config = dict(
    n_layer=10,
    d_model=224,
    n_head=4,
    n_kv_head=4,
    head_dim=64,
    d_mlp=896,
    vocab_size=2048,
    activation='relu',
    norm='rmsnorm',
    norm_place='pre',
    norm_eps=1e-05,
    positions='rope',
    rope_base=1020.0,
    rope_fraction=0.75,
    qk_norm=True,
    attn_scale=0.14,
    bias='none',
    tie_embeddings=False,
    parallel_block=False,
    extras=['some layers without attention', 'local attention windows', 'shifted keys', 'gated attention', 'norms scaled by depth', 'capped logits'],
    init='uniform',
    init_std_qkv=0.0224,
    init_std_o=0.00469,
    init_std_up=0.0224,
    init_std_down=0.00251,
    optimizer='muon_variant',
    lr=0.00964,
    lr_mult_o=0.926,
    beta1=0.93,
    lr_head=0.00498,
    warmup_steps=62,
    schedule='wsd',
    decay_fraction=0.692,
    decay_shape='sqrt',
    final_lr_fraction=0.02,
    batch_tokens=[8192, 16384, 32768],
    seq_len=256,
    doc_mask=True,
    train_tokens=103500000,
    steps=6100,
    dataset='wikipedia_en',
)
Each number is 200 + 40 x the weight over the matrix's rms, rounded and kept within 0 to 999. Layers, rows and columns count from 0.

# layer 2 attention query, 256x224, rms 0.121, rows 0-14, columns 0-111
205,136,233,218,156,286,171,239,193,269,214,187,162,165,171,225,221,216,194,183,167,181,158,171,206,150,223,218,172,171,231,159,202,155,195,195,216,209,188,178,180,172,250,182,222,237,191,210,194,200,233,153,171,240,243,214,194,205,205,177,130,217,242,199,246,206,289,235,163,192,138,206,202,205,134,196,179,246,206,218,199,153,220,193,184,175,165,229,240,232,150,229,191,167,259,213,183,128,196,170,173,157,219,187,206,165,178,232,180,191,220,236
250,255,162,183,220,229,253,215,218,199,310,199,221,199,204,198,208,161,189,193,188,183,174,144,236,174,239,230,228,242,256,198,229,206,144,232,233,213,169,142,231,189,185,171,244,218,199,215,217,178,226,237,171,116,228,223,205,237,263,207,229,210,180,206,141,201,202,225,214,198,178,220,214,190,209,243,182,239,213,210,191,258,135,202,175,265,171,245,221,226,257,232,188,179,177,109,236,156,203,190,246,214,243,251,183,183,255,228,227,127,252,173
184,208,187,200,210,152,143,174,229,264,185,244,185,281,238,213,193,248,191,198,195,204,169,204,279,267,238,216,157,203,224,232,178,208,202,165,193,177,152,233,216,202,210,226,155,163,199,181,194,223,216,216,170,130,201,242,130,124,194,236,230,180,158,215,216,222,245,189,258,305,228,171,216,172,184,195,248,148,171,194,177,184,245,234,199,159,241,235,165,224,183,209,223,161,191,228,153,231,153,203,280,166,202,176,212,252,230,160,185,205,149,169
215,185,194,283,212,190,242,194,206,227,177,232,167,197,121,272,231,208,205,234,204,195,220,188,308,194,207,206,216,184,235,226,198,218,242,226,221,184,189,210,190,198,204,233,195,174,195,187,240,216,282,201,239,255,198,176,163,197,132,162,158,196,250,174,205,165,240,198,248,124,217,181,158,197,150,131,247,150,186,162,178,190,251,183,184,167,191,218,229,202,184,231,185,192,244,263,159,196,274,223,185,223,206,189,180,184,192,196,179,244,245,219
245,197,237,214,225,154,243,179,160,180,201,163,242,192,158,208,221,249,184,203,155,203,164,230,175,196,201,142,199,212,172,147,186,223,190,232,190,243,236,207,191,85,226,241,190,232,205,236,129,239,195,183,161,215,209,226,242,217,259,199,198,270,182,207,192,242,156,130,198,185,205,189,208,166,213,228,189,263,204,126,189,146,134,184,223,242,237,178,190,226,250,205,180,195,213,224,244,198,225,229,217,168,209,179,213,220,224,192,129,149,194,200
211,180,249,172,144,280,246,179,205,173,286,156,197,182,217,186,180,85,206,218,173,218,177,197,212,195,208,216,216,156,239,179,176,217,201,197,170,239,182,183,217,236,135,202,184,160,238,181,172,146,136,145,202,170,256,167,223,263,246,189,271,173,183,207,183,186,213,209,208,151,189,268,255,211,225,226,227,203,209,237,137,255,162,130,252,212,148,204,262,166,220,199,215,209,195,196,180,179,124,192,221,137,180,226,260,217,215,268,152,175,198,153
244,190,221,168,204,230,213,256,157,176,301,213,208,172,267,180,184,177,264,215,228,227,243,170,174,186,162,138,194,129,238,234,194,167,135,192,242,167,243,137,232,230,223,201,174,210,146,172,180,180,181,171,190,173,180,121,138,235,192,188,173,195,169,214,113,183,226,179,210,213,239,244,216,194,207,188,161,172,211,209,216,219,221,246,235,171,264,213,218,220,263,229,218,174,203,217,209,185,237,156,166,248,198,298,161,192,198,176,203,211,272,177
122,269,199,196,214,200,197,185,177,167,195,259,230,169,169,184,227,178,169,166,131,198,175,181,155,217,169,266,169,226,171,127,236,166,203,214,275,137,219,248,171,143,244,191,236,253,112,245,212,176,246,166,239,168,198,239,196,219,230,203,121,215,183,178,136,199,146,239,213,297,169,169,168,197,228,172,222,250,170,219,205,157,241,275,181,186,173,213,170,229,132,218,241,155,226,151,249,163,210,228,229,243,158,213,197,214,198,216,202,252,153,195
198,246,212,164,168,187,241,235,215,130,265,314,250,214,255,177,202,232,261,177,207,162,161,189,160,223,231,212,242,279,234,166,167,162,172,224,208,236,201,170,194,219,209,209,226,212,226,233,191,247,134,246,214,205,182,220,233,176,200,172,247,260,207,163,156,142,143,226,150,239,197,212,117,293,267,260,207,157,216,258,174,253,191,223,176,219,179,193,180,216,234,229,194,158,207,152,223,148,142,205,183,248,225,208,144,137,135,209,185,217,237,190
260,193,137,161,202,244,193,212,206,158,184,173,280,223,181,199,170,182,180,217,185,248,203,145,149,267,159,259,224,229,255,139,169,229,241,183,230,234,215,176,211,176,239,218,231,226,218,191,202,175,175,206,234,177,257,211,240,201,201,189,260,196,244,174,204,139,182,173,224,227,125,200,251,186,178,203,212,214,214,190,251,209,190,202,180,213,181,225,215,148,220,236,168,152,181,215,173,213,229,240,160,221,192,262,186,239,186,241,241,159,248,189
181,201,210,203,238,220,234,198,195,199,99,186,285,200,186,148,239,193,228,198,257,213,150,243,189,182,232,249,138,279,225,201,231,228,222,198,261,204,186,188,210,244,202,219,217,213,233,77,203,226,170,212,248,203,164,264,202,237,193,175,224,238,192,229,167,164,250,266,191,227,207,204,153,212,238,217,190,198,197,264,216,164,140,221,226,155,206,207,247,164,208,190,228,185,183,185,200,223,264,225,213,149,240,254,201,178,167,207,268,217,209,214
203,149,288,203,76,226,221,228,215,219,270,163,275,175,246,188,164,203,231,225,165,163,241,200,244,213,200,278,151,167,225,201,168,175,186,154,277,151,176,200,181,154,171,225,174,165,277,70,151,185,197,146,222,193,220,187,180,260,248,202,216,191,219,198,200,221,221,191,201,167,182,193,298,226,197,233,166,242,188,175,123,205,152,215,206,188,184,218,234,224,197,198,239,215,210,187,127,210,171,274,220,180,194,199,258,145,214,235,187,230,257,168
302,240,177,131,191,228,144,178,202,154,252,175,222,238,212,170,178,211,156,187,144,207,195,200,115,229,192,260,212,181,231,130,170,193,194,199,176,257,168,203,128,174,183,209,177,217,274,252,224,180,147,242,244,182,228,162,163,179,205,192,249,238,151,192,233,207,209,209,209,186,175,231,141,204,224,204,205,266,179,216,233,217,223,130,183,236,238,162,164,211,202,164,169,211,216,174,180,187,267,128,182,169,192,175,244,178,211,259,196,309,307,177
200,192,156,193,233,251,197,173,222,136,262,204,175,211,183,175,205,191,199,263,154,223,167,211,262,173,128,235,214,184,210,195,243,234,211,242,172,234,177,165,200,218,192,215,222,186,146,277,243,160,231,210,198,171,219,160,179,210,167,186,270,173,142,273,233,187,161,212,225,183,234,232,197,191,189,190,178,258,225,188,177,205,223,151,181,190,121,208,200,214,173,233,224,248,198,202,239,203,172,177,183,170,218,196,138,182,196,220,194,185,131,212
246,207,271,174,279,198,197,183,237,278,177,172,158,217,190,163,212,170,248,230,226,198,180,171,248,188,223,247,201,155,208,192,192,242,149,206,239,234,172,177,226,191,208,155,151,242,174,235,203,181,239,245,150,232,189,215,246,261,236,242,186,223,188,251,156,189,289,256,195,188,208,175,169,151,205,189,179,206,203,176,173,254,146,280,230,181,227,154,182,227,176,227,236,174,169,176,159,235,114,151,219,169,224,227,159,162,248,286,213,185,173,226
# layer 2 attention key, 256x224, rms 0.12, rows 0-13, columns 0-111
207,198,162,249,257,173,151,160,170,169,150,278,203,183,187,257,225,265,257,204,218,198,213,188,274,232,212,176,231,235,215,170,158,205,290,183,183,153,217,218,242,169,146,228,243,239,195,172,164,214,165,172,278,276,136,195,212,184,111,194,149,210,169,216,205,201,190,178,182,170,249,241,190,184,138,210,286,165,195,237,264,174,219,266,138,157,186,183,132,210,188,189,188,203,179,255,184,255,267,247,166,276,189,153,222,257,204,265,189,202,192,154
317,266,130,193,178,202,198,214,180,129,138,110,136,144,194,244,238,238,183,225,208,136,187,191,214,198,189,198,229,198,177,147,167,231,103,200,231,196,205,208,146,156,184,170,195,161,191,215,145,213,210,224,183,181,192,233,275,180,204,213,224,203,146,215,169,223,208,230,202,210,174,217,176,200,201,215,244,254,266,240,119,232,235,159,220,194,251,186,153,177,194,207,221,197,119,223,179,132,176,174,215,210,201,240,186,203,175,246,217,200,194,223
184,229,176,186,207,219,203,203,190,165,214,219,228,143,211,206,199,120,217,229,211,179,172,207,214,192,196,248,201,238,210,219,183,210,170,196,253,251,167,166,209,238,188,216,241,198,172,210,241,192,201,254,203,201,203,148,187,203,157,141,127,283,189,219,191,163,186,141,187,179,135,175,248,258,252,194,184,217,168,191,234,171,110,215,171,131,152,214,223,188,235,181,196,174,197,195,223,227,187,128,212,211,187,237,163,186,203,229,186,207,170,177
165,155,231,187,191,207,221,128,186,225,118,217,207,185,201,252,168,252,201,193,166,195,183,179,213,226,257,206,176,253,206,200,223,186,197,222,184,124,177,229,243,193,133,164,190,227,194,181,237,214,171,141,161,239,274,182,210,179,222,151,136,199,192,220,256,192,250,183,176,196,259,200,175,290,233,193,219,199,167,174,200,229,250,238,162,160,187,200,249,269,179,200,218,163,291,219,260,266,191,228,139,201,228,206,205,242,303,194,175,265,122,261
174,171,131,225,177,168,191,189,258,166,147,196,211,157,209,168,205,197,136,192,236,231,252,184,254,183,160,216,156,228,206,232,212,187,244,211,203,155,173,178,209,221,282,195,238,220,165,208,240,160,175,199,183,196,233,221,210,175,175,194,189,191,257,227,226,223,232,285,130,193,191,137,155,202,202,166,174,227,209,213,240,122,205,223,181,167,208,209,179,238,243,192,171,214,180,194,228,174,256,195,213,247,195,216,191,154,189,222,189,252,170,239
254,170,103,143,227,167,142,261,147,169,236,114,121,231,185,216,245,206,179,216,251,228,210,269,174,188,231,239,196,163,179,227,193,234,182,176,166,163,225,206,216,168,201,220,228,196,239,171,111,170,279,194,205,157,224,208,202,165,171,238,266,160,171,155,196,210,169,139,247,200,190,189,168,179,203,193,276,217,286,166,145,266,189,173,177,255,259,224,181,215,221,173,197,187,178,222,162,160,205,186,213,182,196,132,228,213,206,253,172,188,225,196
240,217,180,141,154,222,191,154,254,156,262,214,156,187,147,176,205,200,205,190,165,169,180,195,240,252,228,183,249,181,287,167,205,162,145,267,198,173,189,191,257,153,245,175,195,185,209,111,144,153,149,200,183,150,217,230,171,205,197,241,232,237,270,130,207,209,199,233,219,192,154,226,181,153,192,246,172,224,237,226,251,212,191,129,171,182,226,118,172,223,182,227,214,243,214,236,240,192,183,222,205,195,130,178,155,153,208,203,210,252,290,194
182,226,213,246,212,200,149,123,204,155,239,249,221,237,208,199,187,177,198,180,182,179,142,147,212,224,227,211,197,244,149,163,175,137,231,189,223,240,257,160,182,206,231,218,184,218,256,237,196,211,231,209,189,196,219,172,194,143,138,120,197,134,172,225,249,251,226,212,240,213,214,132,248,167,194,261,191,151,226,236,140,140,272,159,285,241,160,142,134,208,233,195,147,256,152,141,226,230,208,188,178,256,223,232,126,185,139,266,252,188,223,203
234,204,245,201,192,204,196,276,166,120,204,161,222,193,268,204,230,169,218,248,211,183,186,206,235,231,265,201,203,177,193,163,191,222,195,142,210,227,207,237,149,220,211,232,213,207,195,248,277,153,206,223,214,188,162,170,260,169,283,231,252,151,181,165,175,193,202,158,216,234,138,140,183,119,176,176,279,239,201,215,140,255,141,258,166,180,233,226,208,263,250,219,203,238,155,219,192,164,140,210,323,198,293,214,80,196,198,155,197,215,173,234
152,328,246,191,319,110,237,209,273,224,264,225,203,178,210,137,215,175,179,225,228,223,128,264,168,176,138,210,212,140,211,207,232,149,217,179,233,190,195,182,151,185,241,229,201,243,174,228,222,189,117,199,179,223,193,203,164,139,182,254,221,206,185,197,252,153,263,181,215,215,212,231,201,193,230,238,243,189,208,183,197,225,182,253,210,199,259,228,254,229,231,180,226,221,210,219,118,169,185,166,249,220,243,226,186,177,219,171,173,242,225,189
186,132,156,222,217,253,233,186,171,160,212,239,198,185,230,170,211,225,222,161,218,150,205,195,189,242,220,245,142,105,205,216,224,264,210,221,260,177,207,234,224,196,181,204,192,172,202,163,225,172,172,187,190,248,233,206,201,150,228,253,272,161,211,225,194,184,172,194,163,193,207,211,262,226,183,117,191,150,255,202,170,207,227,187,214,247,254,235,177,188,202,226,141,222,199,151,223,216,171,145,186,181,260,164,230,247,196,135,187,185,229,179
260,250,202,106,180,200,217,159,173,206,275,241,166,148,234,228,152,189,161,204,233,144,305,215,196,189,165,205,251,216,225,183,174,154,115,197,234,187,202,206,289,206,207,166,186,193,175,171,219,139,270,184,194,221,212,249,220,171,174,228,206,218,203,163,152,162,234,185,239,198,192,153,170,164,212,179,196,167,202,151,167,190,156,153,197,233,275,179,165,192,254,180,225,217,217,247,147,219,171,187,142,159,165,215,102,183,193,274,190,248,176,211
212,212,168,155,107,232,263,270,92,99,216,116,138,178,265,181,260,195,224,156,217,267,194,265,210,232,239,221,215,185,186,232,253,181,144,207,244,152,167,163,215,191,235,231,214,243,240,115,158,186,175,230,205,184,271,167,221,189,260,220,150,144,190,180,202,254,168,205,217,206,202,198,213,204,227,155,217,240,213,239,149,215,137,194,242,171,261,200,175,211,171,162,230,214,157,168,164,180,210,192,274,162,224,197,197,181,189,195,168,190,308,214
211,173,193,185,214,183,186,197,247,158,237,153,141,193,149,201,148,224,228,238,188,208,180,188,228,264,177,173,181,207,209,184,192,200,194,185,220,174,257,202,173,235,160,168,235,169,203,151,196,193,235,189,238,249,215,190,174,133,197,238,236,207,158,159,175,170,225,159,245,186,204,231,234,194,194,183,308,185,185,217,139,266,239,231,250,231,190,217,186,208,234,169,308,255,207,243,170,155,194,177,113,168,203,179,203,242,197,175,186,195,216,228